config.toml
num_key_value_heads = 5
intermediate_size = 320
norm_place = "pre"
rope_fraction = 0.25
bias = "none"
init_std_qkv = 0.0375
lr_head = 0.00779
warmup_steps = 200
schedule = "wsd"
decay_shape = "linear"
batch_tokens = 32768
Each number is 128 + 32 x the weight over the matrix's rms, rounded and kept within 0 to 255. Layers, rows and columns count from 0. Numbers have three digits each.

# layer 4 attention query, 160x160, rms 0.121, rows 67-95, columns 0-159
080125094133123113243153175122228113065116161131176126143154141098173082115176230105157138149149111127198120123137122152181095131130128087126126123108182122156103165120112148140082112149165064055106154060130120064147178130083117167062158088120136153145106105131106049116075111121166176106136062170200137165139136134151139112056122174170134155104161092161128099135111043173158138117077185146124191124075111122112143146117079217120111110146128165130073137157167183084105114141141129
117093147106143119108166131127153141205159162096164155140088131095122122144093113085113106145106175147130195121088098145120186098113173131057174119065096171164100136139125023115215148117058128075138130153133091160119085152061129148147149131157098145099152142025091087162122141108082115141154116071125118131090148143141143104103122170070103145142119142146103104102130176148116102111090082089162104124136137157103136169125082080158089125124147136086134173089103083114135111103148141
150153130116105132169123110114102162075099086144139102122146157126110103111137116154129127150134120091103097145087126104134128164087151132123125153146113115110120102140154141164108143104151077146096133116129117089110165115131114091119128094144143108156131123173116139135130112165150135081118128093097120105125143085135100138162108119166132108131138131151142090130084107100123101129159149163144134122115112117138133102125144143127160126108155104155170126128119166112105134147145114
145089103129127151107079103123113129123079078132146144149131132127138123134115180148136132122093103094145120116142140140148084135140131103155119134110130135122139130136111144120117117150100129148144129106151110128083120135119088175129102135145197080094151109161107156141131126091123140118140153159122136146167131154122127099129161094123113124131176107163106161134157127070119133140109108091111158143116113139183071146122165158158147147162112136137112118113105133154138161122121157
174141160106124157189125103125110113134122105147200136114122134164127056159177108161048128159089222096138099141097066133095089126132162129212103098149234152173137107115168118207118132111124092097106115133103123043124110118127136111179191137157203140142074147161078118087117100111167116168179103064128080176184189159124159068171097146199104111122155122129154176103132136111185165052118058173190122088069142138126206143185118113091105093097153052102109112091100145048157159161183174
108069179132081080153130134123113074179079109175122175144163126103201166127152136148136147133054188136160079157080116111194141196075086156124200115147110111115119140194125074111129159159166205109144124144156066117126135159155085105133085123121189110069161037217125089085241133113112134167081083137066083148118180103132146134171106150180121150083137130139131188161040114089139156121145092109162060106127084137131119081103142122142154119090092117152077086123115105137107072080123138
112125120088128149130121209091126113105170074135215136105145116154097061143134081106095128121088113130080121137096134142153063172078063097149104124128181134111119114121113148177114115140111102131125128190079100121148117187135099177112130128117150067126167146111129215127083150108141136186133141175090148080149021129136128244117118116116095122137160127173128081192229126125118098153084087190180172177131121151166142121156066173096231091137124193123127123135117087159179068082194146
174176107086097106157155090111187128061128034155055102166142173102125031107163174115118135125158082095074187113138089092142067130161111130109167095181092125131124164142132152096115185163131063127121129180104106194091073149130189110127072131163248210136131069184159187116188122127152170137167097099125120106124074107110175123155138139104115102126087137109093094108123105131168120154124171116156137100141096072159095123138164147173127128155044044189135158114020100120157193112094152
090073169095180019186090114203189166075216083077168101118092146136038124125059097205112154111085122114064146136145109154168176100138121100129138134087098167109094145128108120132091172199137148095180121127145203142135075187033071101169139140150129118142136151102081089125143154193147100147106104171196132070092141168190183058118118193157105103110151149144161156122092141107117119123120088066128146125207170135111116186124076142083099127161141198186156075095167071032187144106104134
195131101107087092161143099164170100128215144170132136126089140174135201129134110121114181070097079095157138125101142085177107062083088055153105138065163163097141150152124085083146181084151111125090153107123127154148124101133087178111145108108085176123092137176133110117111152078136221102162074077007127132139159112109106188065154091164113109111110155123084082124151122191116058151192086157117178100111139153196019079122119104107074147106167145139170106079106169136128107113149123
147163142190115136141168124165223072118164121170088173068084125139101124106128115167173171088148186066160111111118127159080134149117171110087111080114046153114171136152120125102077144144095073125148047142056129167172100104077131101170182143080125065132141168175156073119128210202100151153104085141088124216095090106168059158135135162059127232150150120137089011119177131081086152159122197184092088101131111094133034118150124222088160116141134108140049176202043104123100095079152123
200172112101115104102131115104152195125131132168137158090147139144106189136110083106163073102096093136155075117151079109132153111108166075088078159102123134156145212092135137097124189146066209081079168137200155097146144087070159101149154161075121077142078177148165099165150064156117123132158065189152078125120136080095168191105093093137166167111142134062180092191080132149145151129122143067129126131162125149050206232178186082093153150134037035100137204086141149156140098108094134
139013127066104083144064053147198171065176178141130134129063122123053081118146072107087110185173171097070154148103104120104169084131126092191129148110122110083136131121124209107146164185132078099072103165125163109113155103159254161116107096145107121163111123152169175097156112147170141140093174131040155160140049148132086161187148170144196079095133153138089148126063154103153177135148187110113113161085096128125106075133066107100119135212121116062142131189126134143140135129107099
119130113094095125124093138138113114191068118150172132143199118075098131141176110191129178142143117110099119132147076105163141084135048092134100113067139151201099125110127157118171180176181215109124138135080115115089084062181088092184083137050162144126180235154103110159113179156125169142142142061134155147075165108152045167136130073140085100202076136145102126075125119185134090095145069139113104085139145162055137114155112156143163087142197086181144180186142196104138063206078178
049144069146083106136101148098179049117199136138154125154083140110153097147156141121139104135151124114201132133055171104139171172116094202142159121088055080155032102182156084097119072176123129045118121146124211120127121093189093134102132146099159173078124086122113117142109178080180118198137116083140079075148134138102137115122124094124095106103112113096103086110104083101134084072146132099132171150150121171175084225172185131093156127100087142110180108220010163178172193175129112
152165131168065204096124060088123096095172107123121130126138122151151125115122137154101126177109130171072136141100079054123117143151075140138105142139143133142131118132154075090113114083171097058123129064115118186189121138158163070169149160159136145080154148117159171103107134151118110070064161173173114153080191131142119148065161198119105155109084180089135117100138121133089081165172139162170153081130165181069196146062098106120120108107103146108169134156139075149090149208130145
145150143109180130114117104140094138190039176139072146242137127193171091155133192113126142114120118151059150124136078081183126136139133123167083135162072161131065127135150181106146159122116052133123080110166154097147064181163148126091178153161114081112147089169072061165143146158135094152154093144115062105107105169127151123137085112053167042158202084079099093150091135093100139126140180145184234128141062153079106111057154131126141108115146164131185158108187083123059131118087186
166133120095127072112171106116097030165095124093000089133100165135205130123140184149127120106134117135154022078100109136054124107176162110163132080081115088113102153145165165108113168188139114098169103165152116148174135127058150115119104082125147148167150092145125085088171111174173153060123127083154097068081162042125158086073150141172185095116127173081096120044104206116144111177091169155099157149191146134125122137174106168062215141051139153098202183077089146206164111152133137
109098179095055085112181123150085101205071176219045155125104085103118148144125097083112051096173096138187093119113137132053155149146103136113157178084208169126144105094128149116122106101135135080159161100137060141157148153142245099047107099032194095213119176131117103114084129146156144095165017133093079082104119157120153157134145109192124155099224089170153055169206149163186115106166093110111082071118173118158154157132098170127173089145096108155177131152200143169203216117128110
136119198117145124112129109170178156210142117116092136122146153134091124112180180118096167072115201080122159081079105106133071049113112169090102119035084138178174130051135075165095096122153101097179061097196114126159118106132106121127053108132102193138127117077122122248146114110181099170085092097123116210125084136125175165106119142123126083089177131104186158132128162113158131059111171150219171106121156116188144126125062154183125122137156111125210132109092155165184100128127099
159090136150121191088128099103045210142154142133070091171090051167165072127135128165136132146187107126180129125150133166082117093062124141128167090051137134123148130150188099098043213153166093143164138146145079066125075147191197100101122172248115130180134125157116065112198109080133165093075161139164193125123129097096048084169150063141150187101151091106193126194111156156145108156182140196135148129111157122099073119071113173086119123093089132151146120070112171126154149141121097
136138146031094105099164136079140126141114127131206164154171146106153137084179091150218149160121088191131159065136160147093052138110066146196173083120074121093089110094125085091120135203126180162119077107143117123155135143107160103208111153111132089205115120173100135177063089066152124127077111045064133141114075136071168065126182139171092153119176099150062062135142123194114081139042135162141171110121104117041109147153143084064133080085172130145174117166160084177131193129156092
143109070116132135144078085109118074069090125193133094106114045195127058119111148112073255147203149111168170151115187181203102130186147139169135167119140162112201148162096112132159118126168198121137153143121151106145156101116171088102137124150084118163127150127074127147017110144149059109135194162091116076100123148121118115140151082123164160073074128085073110157163158055103026157125079111140144114140110117095108131209143203164181115141117110071144196094141135180057089118156120
134120158135129090171135165088141091089145163143123104095165081160186179154167097172175118137059101110096220093135118110102088152162173105129040127113077172119180085117112118111146125093173109104025131125086153103159171148142115151099044133142166133080137093117099097104154129131084107147154109063223154143112198096146138106169109149100161142149152114088116116161130100098109037161104113171090034118153136170148123133100055077157172103181143084143167124138119058137170182130126127
161148136169055171113096074140132107129142129139161116122106095133116148090122137187125114148150099123082154077098169151173160167085124150148145141000199137161166159140082131196117144074184080113117143168136079167164124081094095144225096094167090157182108109090160118113087034127088032117095116040163101136140074107136141161070101120137172083188156133061111085154103115158103170201094137123150166171126047142098083214082130218128103121082197136146143168145150072101140160108065163
153196122076128168162118140130129139170114091073085133118087171046161123105131152122200186133186188091104155116144117118128127159151170206128063169147143205139072093178081107179196095101109105145130085131077048133126102139128166136088131116095105188004090150093169142058150139141086127085070132113082214052212150115123080124088134121141107142101121150109118074164159124177117073044071130123101189134139141167104172130116149177036102155131084082117085238124183214118122080101112167
194063067120131131165139138168129146161074155128162117141146209158114131069108139182120141082137075119139143104094092103115101165184089090082100148149236153186245093114098175132118117063107107140168111159134156106148132115169105067193180085141188130097151170125121128175188123092085171108160163121165157047147069159137119124203131172112115173094172118117118153081148145110118098075115191064103156169118116196111093118093149099090112060094118185102158050144119147127153117145139179
115135195130205173111132163078141101213147147144115095114142131095117134109096108098090171126121083132160129080147087100150096139134141085159146126157167142135082053142135127180169118181123124054191112124095166166113133092147193135049140127141132040126135167144188096148116130110079113191095153144161111079162110156127174071067146068116103181113161159083161100143101086105141082157104121078174151219084105148137168032160105128174148164137088104173077136118088081070116133173135094
170155136178181183145148091099125087112157163129095106111107194165061131177109086108111152148077169176161140144079108139116083092185135102122129184147130115121094146168122113095092118181183091109227125156125068154083091125114057099097113134137150107091148039173058094124148087177055170123028135141145093141147097118065088149135133113117100057082127174128079167192131109138072083180083108108141190130181129153099122072196185134111104034061135160172098123116202120151180145115094129
# layer 4 attention key, 160x160, rms 0.127, rows 67-95, columns 0-159
160122160142134165147106103138156138139145155074166121150152202145138135135102122071117119133175100128111119074062045118123147143119196116118122153190028161105100138146122127167129146138119167050091085146165144189194100078153123085116108198166145113118127121182093085194107141119129077085074126067106138179115156126091097094103154104139089132136144107097131137175138206165157149112121103132138126097098203173118128150133108184136152150123117172181111105104097201113145089148186140
156102171115148086164114109125132129136105110124130132150126149113158127112116107181121168161120123119106144155111143093215068056093119122150116138106119106120066103118122151155147152118145134152121136116157096116119153136154100132127123113126122153165169093155139214125125127142144132096042166127129090091094096153123172129147106109108131142089106168160127129103030077199057103129120144104073117071169106114154138114141134073091127151144105102157140082132099091143099125110076129
137086103146088107158109124138159104117162116131154152143127099155135065169139157105147173179118107128145148168147139073164129135111119151147132133142159138112107185130151170164121113146106146091122155121157109135136064156148138131120164142114105106141098143125152146121131158103096210148119199135135042107128136098084151154085120152136146095189149164120143158131189116129166126102148108139112134136117150099114161155101168121111115134104076138074139134156120098144107075160093150
188059144141093072099200185134155023228110054169105237097126109136113101205218228113221182123137170070122221220084026220255158144135190136040090015074117164209094255222087178169158063234054193071107185180149084159163073111204174198090171185036138055089000137006142093080087244015063155078182177070223010065026076010000000194066229197100214255255168136145144060053118127217137108046030076110194000153071095037077105101086148110255177142123117185061251095093055027076030167150097128
139101071111128151086128143158142106156113130115108131088172164126103187141144105157125130080210116123192148092112171103084101135081138147141082076193128132073136144121103112122144142052169092104160130123176039142160051125126159047123148149127103061151121134066171168090155143160118137150143110158166188173110150150163178132080086182152156029080127081120077128171101153191169156109121134087162106117126117115131141125131116122115100130134190131147144088129159124138147160130081065
125104150142148084110185162021122136084147124112110114055115100112179122082119103185114103180095114077098129106159101158137165159119124100105132051105141147181097166106138157142165164117141150197146095152120144146141123151135130126162162143092129118163103107211125134179125111109148165124136074074088197115154156149126150074169115134178095124138111223187063131165164124181167123146135114095138084096150172054209116181152122128165169092139144144106144152152085077134121161191106060
113138126083165144140147095134131136136139129122153114135122150096115162124138127125149152122136096079092081131103123124147119114138092127223147084146104096131186151100156168131106156109146124188056136136135088178156112161181204132088164080173187148153069114121146123064122067122132022106119122095106128149139076111183144130072082113205123142065166128136080139155137088151144078135170177180121160145054191158150179118158123149151071075074099106117155165153069123106089129126104134
116167131134124167079106187185165125049176159166011168111146123108105085090121113128121101177116150114168123130192119082243090107082128167186109192164056145132077159149103133136141165094164147159144142170175115093149142099124151052077101152122122121101131103160072127104123105120124140066141168172161132109137175102125100094095162123149109115143138130198022100166172151142110137071079120174099150070147133097148154078115158078171118181129125147132163187112205092085137140114153138
142169096153125134186174097154139142171067153125083105115077167197161222110140128076118111082069122143163094191096137089107136111100123162132061116178106121174153159063088170120154084126166107117190170103109083122112121093183122092116130094171149163073102138143119158137113121163157099147161112149099141111126176075054146123133089084204155180161194169119162032121065181190136117043145202139107130104123046099086162105125178060071126138141122066101138135125146146151123099160147114
191109129112083122130133115133162128129137140154132148183189154176150127116208121136185123147138104128147156091105115161122187141128098170129102191141207139156085110085174155142141162099179101187074147176149163076130106131150181106129136126055114115098123091156198129134114141129183126169140114102145093187155109157099101018139153131125036125134091052126128113089173085098151146136108155159176063125124165071072109113111131142071191105126145101137132122172117097090108101115124118
113114131114127211098133120094114136212119108175194163128127122154186108187172124126135146189185143130110157128135131122120151163090152080176147108135157157169080131174171109154114090131117146076167134127064178059134139145125135078126082088078146121080094093164123093187091095148132164124166145138113080074193174137184144104123101085149138106047111175182110187124085096128072090139194151107142168079153151130099202110172067011116183121074145195114162170094140132126051162102150185
128126021048098149154125144088074114113061173100103075130155107162153108140083155172081127119186145116141145104111074096153100167126114147161133104127166118158056091123137148110103091108066095099102146134192128190136124131125091158160128162086038122112169177054127129137172095172118052140184173075145126073055179099082142096098139063085101121157118158145140223159141132116119086119075185094100157158139104092178099129157123075104137159148117072172200187134116160134035097084155139
133156157097112072191120132182164173125139073163109140124116115097112132092136145109058147128126135164113135102183116074114093083071091154160097201105146204117069123097092142104108108104129150157165069174110069115163097050120096121150146136206142169095143060126100102187081167131063157167179131114114081166158120127142072144127100169137099141061116100165190169129167130084143111120061145093183087143126203128094131162165112070090128091103107131112152122079113120095161094187117123
142119153099106119227164179134113131115130160073110115132092064092084036155109082083072168133173126127126101209149110139094182103116166129134154109122166092167143179098138145090090093132092064069168168137195136087146142153140195100163126124089152116170086137137121180128129166145119130115136137121116162163132124171135125145117115112164107136100149059090105130176095137034162162154136141178148085112055126092154142114082114115119137177120135139122198189169125160128122054113147062
143097120122118174133102153180156122197090145138119077167127044171177148062101088151113126136080128105131130068102157165160118127097095174135131172187147130129144117141129157125127175113128102131183072168083109084140147135172142132157156138016159055126165165195135179092157124086120121161085096119072131140118151031111126157100145122109224083119164098143116128109091113118158090096144159153124152110141182126092139096100100139095145202134111129108109143079119144143158096132175141
161133102135216121072097148152180094132170161107173158090191136137130114082049159122122085094054180104018139154166101055116158157163083055131137139137178119093133104109137129122134124149070064070111125121157146143159088108167171149105128089060110136115103101128152107170174151144111093117099168187117184139127107149178153163095171170198138104139138088119142091098176110123094144091147077145114126097088134117119115134104051159074145136112061137144033163136188080133139121106103069
147132128167114107166121130168161059109048147047062089089132093102096079085134125092182155127159031084111157133073096116143154163136115084139127148159137105207135065116157034158096082104179093170161091094106158179110152101110165162127153169136068174109114181088129127145086168145123107131150110084124161151152117136092089124078156152153149144152069088134181078188122131188121105137169146074051128080072109170146106136152169168083166172187097139145111184090212030105168089153075178
089168120140074159160128165091130142089157153134165120066149070091139174160111146033057138135132054106071157149156142122180131207106146100120107179150140153118179149167141122085103158086196162087175167171086143089136084137190081080118133128105143109198185101135110127099134132096139093159092121116101110116113140114081083161106108057100099118101071156179100163142156174104107144116101127075151108047137142096076165122165229163145151140199152101138041127137179105125115162082141144
121171091116095139125138094095079097158151198088195152084104127130156156128188129093074150144166124149064167196148091166207211089080054138165168036118113154145150163136127091149167175126116100120149082103114071094111094098076112133127065168112091118170161192099161113154097089114100129092138164072187070117145142180053147128144097103065125093188128063143126094166200100118122170190112166144115165132149122123076173139153096179130140133079105129196145067150100135157154177108129136
049139145181162149138132122118138112176096139123091170155136121154121142179123079145145121120155092114075181115155150095086169125151084131185126134137168150093152135102096091082155094156071130131160103180089161153150195176152187053196122131156104140147132049115118071057087179060133125139090170140216145157156044105111081140121145077115114110157120169128099107160126102136153105099149172164181115119113104142185114111118141147126085114090099127131124152150072095117150149121108149
099126086156149103145148173117152121131170138112113115089140120160088167174138105084157101112218093192134046116179098192165155182113082159148144120073135133086122111122165201184053139125136142145105174182039113151156115137143199121144166137139111114028128163077098127072155091107113151128128069104193149068119143148145080122176165076062061110134116089116129102186157109104153151148121130155130185137121100108132045159134169083126125168102122178163060109144140095121134118097147017
160123066142192123111137122190142148185135084119126146189147065052149140238179124122104176095104058101110167132108135172207161148132146132068138103049157185163169065077149139153100119059080137097115187165162112121094143145123074114119198173133189109177130187125146064164166099145111122125086150094109114111218035132093099128093136099098172107101168093097098126160102120170161132113167202117133096120122115108094097121071166147200135118175126096093116167066178167135103135121109104
137135071149102077090129121193122134167125122160126107176088137134102147113112109132146173140136178113118071119095143087126144134073158125109141058173037133131099110075154121062024161132085152114169138190096150131120113112191174195076095090111151115100163143197153127134140131088181185069152145065089115129091110177131127109092085108098094141097201118126175117112140116139148138118098162083085136124115188123147121116099152160158102115121139185100198096167156148152156165167186154
136147091139175164079129127109136106153150164104123101137126128135087173103122154170094072083180119151117084145147098193146147120127182130125196151125181132174112119119068121111123122065111082174129141111180123125100169155171119077155112156116079101077125132119132183150123138109103146127087110127085127085085062158154075109089136176150130102141087106160069141102174137146115168112154106130107129155126152113127188081136159163154135126091140148116135114105160155156093106177165102
185145168107137087131130108095180095124124135128114133172152154093140092153141075109104094098099108112125122178136108149055177154196159114189152120143059107069120145169192157128125049118112095197131156139130070091173115116183039101141113156116170152157181178144166136147156103083124149122088142146185114184105039149080129077077096138172046151096130091163221123131108136215069097077170123177117130106097083113138082139122138043149137163183076196158156145102155173133122077073169185
113097119119060181190120131119086059000113081141177123146147114116121082106132111085127148131152099124169075145097147022167137179089131131109149125141140109076175128139096140200097162161067117114079093154151140151102095160123017088108145151114150186132145095146143120130142109123135101147094144150168064218150127130177153067089196145177157166170148094075131117115159077135091106131145115145126093163169118129198202096120121077136099121152176188162102113106181131205157160139116127
165115098186098136167189152202072059091095071112124080088156039112125149129108164115127130093110103099140139209161150118141156113124122050172115113075077121042103084087081120135145098096168124106099152153142152134128130131145179165146096116138139160140063142147179118191116154073150115184108101169153115120109096078128077129095173193071100094107199163089120085114152130149138192165102088123151171128162127146113130129150152144099210149124096147090165141133072165117163134113152158
105233111115116093084172087183135123164084099086113117142087159126195053120075102115160159107126137126113143152131151159154082133056150085150125158136157090042192123213149223100163137116125100149129063158146130130147186148151112089120107140120117211135169105115102105126159116177118096126153136121153088109112190134169124175093171169111199140073146145122104107127114115145146170161159159111047135091107132085155144149131168174157124117102118107138107112148100088114052147135127040
077060143121158099105114123079097192127162198138049110134111181111167140111122158056182056131166061063083130153200132101132197143122135168114168153190143126126176123100155113110166135203099219112102153158124169138091120117137121093092121116112082148156094196101175135120143099200110123109117093075121173168169088130120133161138140186100184131127168162097105088106147135088120150141162098082104055126148140068184089090121142135070119142123076126064163061137155057101147127136112140
# layer 4 attention value, 160x160, rms 0.169, rows 64-78, columns 0-159
153148157092139113110108059107111111152138119127106151197140104088150120096156142106110088081121090132143144156161106084106140109119171159169106167144141151097117151160149153161115112151149124123136143151097148156156148127127133111083077112116170138144167119126091120118113145104155100068138111114177117108109067140115163118170106112180115147145121139150080105131145132109077092157070160136116121110137113136115117135123118117123137136144112185144155107109155165124137144066127152
108126117128162090113097143162100125179164133122089127135115144175150085124104144119105121122056145122125189105127123145142145195136119121133112117102092151108144149148107117163131144144087159204112082145162108117148160134108128139174168144130117100087166079127120102105139121143130121133091129151131119135101162154113110152123113124140112138115113135118079172116114066111157118141094079134132145166136162165157120130078195100166166140145157090153139147160135120132129119114099087
153133133100121133109140106137114068121098127093196163121146101128126125136146141123142165151119120124102130162093155171180198150120139134153116073165161171202084094074103109199107157124163081047106144109104112126124126130093121170199098139119133130152140188137114154131123147098131101091143091145114148122178137126118131119158158112137151105162082163055114160159152161120131130131110117121094064087132106129131119121135117100112094157149134107130081147118118120122113180108109141
205079097153104163114122132136107154127127120190126111099122105108102113123098142136139122119112116082145091150119161109164151191181120120121124139130150162128124149102129101131149093098122129159099146137163106098151101137126180104111086119098114134118116123113106138138123142120180113118181204159168112119121137133148136142121132098125115135115101083144118120171141120099112142146123130128092140150133172103159129147129095127098134118087035082130095151037127175137125118125101162
114142180088096152068112067170122094133186131103140119090133170140114119107155137144168127124155116094107154120080138172137131074121154119138083108158123132145116130125176132175148152122107170158098147136172149150156116082095138070166142124150177157143132150129116074151168100151098133120093132101108087166125134116114108123104106136119094128068127160167124163176147101117110118115141134108127162100076119105139117094106032132088124128136145158146163134157086155175162139106103155
062145144109140160149100195107136185211140107104079133071156141113132108140141155152119159120109152128104073187123115150113127200106145089098158108111122128111196139145096102140110131135132143131099092142170132107145136120161085112130107093155133145109174181157069125103166144154088162087145101029067138147119101108110064105114161097185136091079105138112113099103185133085131159098159139164150157141084138123115129140108132105148137132120099154118057099095152152125099118143170172
091099107180117168131121114170116109160101107121111113112172108138128139148144148120112117162130117104113183110119152110178130135126142097108074136111112137117076147077105120097115118152089166121098081115116177153137126091124125118130102139109076113074117126143139095118092154093123158156175142137132153115072097084148120124156114135108127126138171090108109130111118187097126114131131101153115168110133156121120111132133137154095053168108177150150136116176145151118169163112128171
123173115135109153099099112108150071166149154097110152162132067133181113096124152151126151121141104139060148144197149134115119126143124178115102141155156166150152095128142110093124084151135142126129064119117104141115134141138119150111127148138160114094110080137133151117098154131104164179126117157185133130175128135108106126135133098071106135078113148123132121161117130150105110098213143136127163112146118094135129170098175128142134134119143123148114135059111103089203143135120139
139145159104153135126184160098108074121119085092123128129141162074141111141150139141082150128075131126160156112110119145165164126122118131164134116108064137085176163134098168166127136150097125112143161120141192116134088126078125127052105178118177091120099179125154119147119123119125097170166108116127126098131156116104112089183097144133141109118138201116139096134098126143127129079131159153154121156175156113127090140134174086145101127143072092103103187159125123149129148173127164
146101158120113115152106165206114123104120139122099141151136148117159114133135090128093104116114092132122138080082151118102109107126186054131169180154139079133132083164108081147139124147104109159131111163139160097148122101136201153094142123112154108145115158126165162068144101131158133141134113132162119112158132173053116107098102156178182131091176114130158068129130120139116115152117130133114156102092133114122086115131106185096116148107123146120158060138156136145102135105151134
117098173117133092134097145120123129129133131120118142114107137130133094116163138092170152136107177129112116099160123076159121173163134061126116091120161113156080131122135109107143127120123155125120128129145131139131116091146067108130105147167142138087168128080174098136143120079165118059154131098164095119139126144169118120142104144105157120108146116155093098114182117135132136121091153169120156132169094100119168145121109117128096166146151164131064129133144111118111142157084135
138128140109182133161110153105183096135125109081143132114124107130140161105121131174161160118109175110146136133129151065092158129137157123153071126093078102130185149128085172120127065122138058140096132076094084119113143119162208066137123090151141184128169125148134156131117121115138177095159078126158158171117095158141117138108143179173097116101176160155145167151136112165118164134159123118140099175088161095153105105158104136079149123155128117152139115118156194113112130145143092
082155151147128178175107102129131102131130136113116108110072115125124096126154104120239096154149125050128082159169117138130117109124129143067119111166108118132177126127165124076140097162191137133064171116138149148103120176102137136130110094112145148157125092109113123148104111103112108141093132159137102153100155107109156135109117100195128117132169110106101080091149135105064137152136154124120103147120172145124165094124139164177126118119092124132184160155130078115143144106135145
096103114154111107196145138126145114100128119164123159122119113152098129165106114139140155084088100106142158163064113127147102157071145162118088202114170143154149116123150124091148129137152139148113173121110130126106092122138141131179179103124074111117150157123102088106123090131117134150178127114127145133196129172154122139153081139172107128083149097135170110107136138137164146084130161093085103098124151111143117124173125180108062122168125142136091109109138169136149137116098052
150183071125115153117114140180128112183123080118125139134120105085067110120160147138137125097146124142147118130160081108155099162111173118186105153110111158166065176177093123072127099141111134117106120115144064137121112200128118120145167140167152136113126108152101138122099100111120152160106171136140130113147117114122117083139086186148128143127116163135116117143127113144133117081082123112129128112160128125046100085145139200157128116137110092113144140118069132134069086143164108
# layer 4 attention output (transposed), 160x160, rms 0.161, rows 64-78, columns 0-159
108115141116146115156146166155105120103154122143143184136154119107159168186114130116078098119105127116137143154105112100159125108143131117138119142107109147141136076099162085102134111203126183117140089141143102149149097117130118107167171182127145150163154116135175155151139129140146106163121138190090127167078134139138133131160097099129131146143132100114140155185129112125106148135171123149108114135165088119122124127137086083138126150192115088122118140076135123084106137119109124
155111124127157155129138112123116121133144115177090185127178138135099177120139138108146149154152096126126139153147162113156123091141140150079145092119119124107128102086129146118156147083159165115075063104152170108142123104105138118104113116132134116113146115166162071143107134140096130109120099125136112115120111124163155075091160137142109143156109134151121121159140107147160127162096158128117132149102130125080121123122142100114135116160111151147123170128146156099133179137181122
133096122154085126121062134076150098180188163080147112127086124143162121136135095106125146097127093112097152117117148149145092170134157064160070149131113145065153140110153133106145112076139145105150189155141116157124110116154084126081142142153109127147118111113110141125120130137154124131121149191078118146099127150121142119098112080147143132087150112078142128062109160067073144142134149108112138092147150032127142156162163148163176082135067119148132123126118126146187162180091125
098076166104164102141110089107139111094139082100122120128105139121143142112111102102140198148085166120111143111145138132154111114181194158105125173069119151127134150098136132163171082176089167154124153156089163164119156153114115110095122129152128130150101117136169116102093176105166158148084094105079150108119080123152145132163115125146151126143077177080137140164130098158123168102113067101141130119147118127143116121167143113129111116085147147109155133114145140131152128091132143
101135100116181105150147105137113134111143119065147153115112165118117151121099103166117149106141116108128100136145155111153150125118157153124134096127084157130100122119102130122147111099088112139143120098124089148117119121124126163124136115113068114125108140103141170121079076153086093097131193131133181134142080153170149156164166113119177185171129104170188153059103128112145104153145152128178119109069098137106121155094152080091102129114152121129155184085133109111168122147074109
130136131138123132141185138169107134142108161167126087124119103138137187180117129109122107131103080080109162128155097172174158106105143177075100131187115124159090189103136073191102107116091159146114184147175198116125114174118142085155139133087102155080107112142156112090091075086106090115069117141141116074131128124205095132077101129121125151118115143154127155126096079083121178111122108139127112066177158120128170163148136113115094139125141090112122142158108155156134157110145114
121156070164104123160088155100151132089139128166084104103099154117086162130149131074109123111076129107158128113088134102103168166130116149130116142131091111114114131136150116133123131172158152128096147106142088157146152131148094131104121111156135129151101096148096149126114108136102114142126143097138125177135126121094155161041177150138163139094122136137172097163181093150130119117145144147091106161135181150123118100128181122143129127153088088119139140126174114134114106115156134
156169122102106136170154105192101102131121131112127157108125098120118171160106116139112162077118128145109153082125121125119097138141145106179084153141196119095109108114095120123162088110116114076132105127135111089095105117172150133107137103100140140153149116152108158119144128075116174105144155127109124127150146126118171134141112143142119108090167137086175102140149164124175123108141120135090167131135153160129134177156126145133083040127117135157160153099123170119099136155101135
124069105162104141146110112084128155109160142088108126150143177126154119144109121131184092084162109091122086135071124114114124077189146111141134086186164153136108163167131090098136147133143129184119098136144153149140120146118139161137138127116126124086144140136131158048123186112129140135064162155143105151111107122110120146126125151103123119113129093145123125164066133076110164157087167172115182107159188169111107150144137149117149115124104169112134113113089094095153082131140150
127112156107094107153174154146177144139105106153170163097154096090108099137100157127154143109073107131108114198129120111099111132146119123172142084135136125104118177138110145124114112185133107120128135095116125132128123145073134108141111090107142129068109060168117110150154175161136125172151144173137113118139141158192097088132120155146106141155168188144078164133065094139158126137139129115093070142118125177139143080135141121131123157181134092162127174119133051122114072095106139
129109143152095171146139119128135106095133156125140104198168129132101071162105102138092181108133095108102174086144172144121148067108110169162157170132133186130166123114109118133116154141107163109111179113094126125137146149078091110094138150138079154129109139098143128164121119149126150166109091119123070125157097160099114109093110142070094133159104126157168124117165144132108135101139132157135131112070151165136154121141127167144148147157092130149100144149142129072091118134121111
140175134127137073107157124081111142113134132154133154128151166102218180127087138118102154147158119126102126143126116108151139105114120173137144080051149163147088067151138086104122106131176135191148114116106104126104122141082145113098095122125117121140153100109120120168134147115171089153203151158109127117111126101098148172101130173112151149100114187154114104137136133116107114138114087138145124102139106146163132126146116086122166075106103141166112148168144147175108135126105079
110135123109142084150138152138117144132126146120194153162099165055141120124187177125085124143092133097155111142149138101116123151103095110104080141119144127157114228134105160124155134147157167144145103132149102077098095146142105121116165107108140173136123140098155113094076095180185117146151116167096087159114162086143109148157179132147134087094121109107156142114144113107148120096108140121145121101043141133129158071105105135128131113102108139084108155128086177131111162115137165
148115156124150126122122117098130116139116095139134073116123136176123144157144071104088121129129109079146155164156185126090123138110135149119175105104130123103131152141139139135093113101139138068129169112094092142146129066156125127168107130198139141124100142124141096149138094155136134157160176163209089076163140113116123118138140135105142090090155143161115136159117139151101155137114112119130123090143109143114114120135099101127145102097110158145134140073131096143109125064109152
162083163139151122138155133097125103140114127112109135126158148105088123105051124095081113092135113152156126115122123108126191167128151156067104166162127123176163189126168133144124089124087134116162116087097150139106119112122107106089084151126158118095167121068095064157138125144106098128156111128130096137144130096150115149171142153120123080128140138164151123110146164139159129124160166105127163153179123144133085167139104148150118138140144138104142107150151151059100102165138115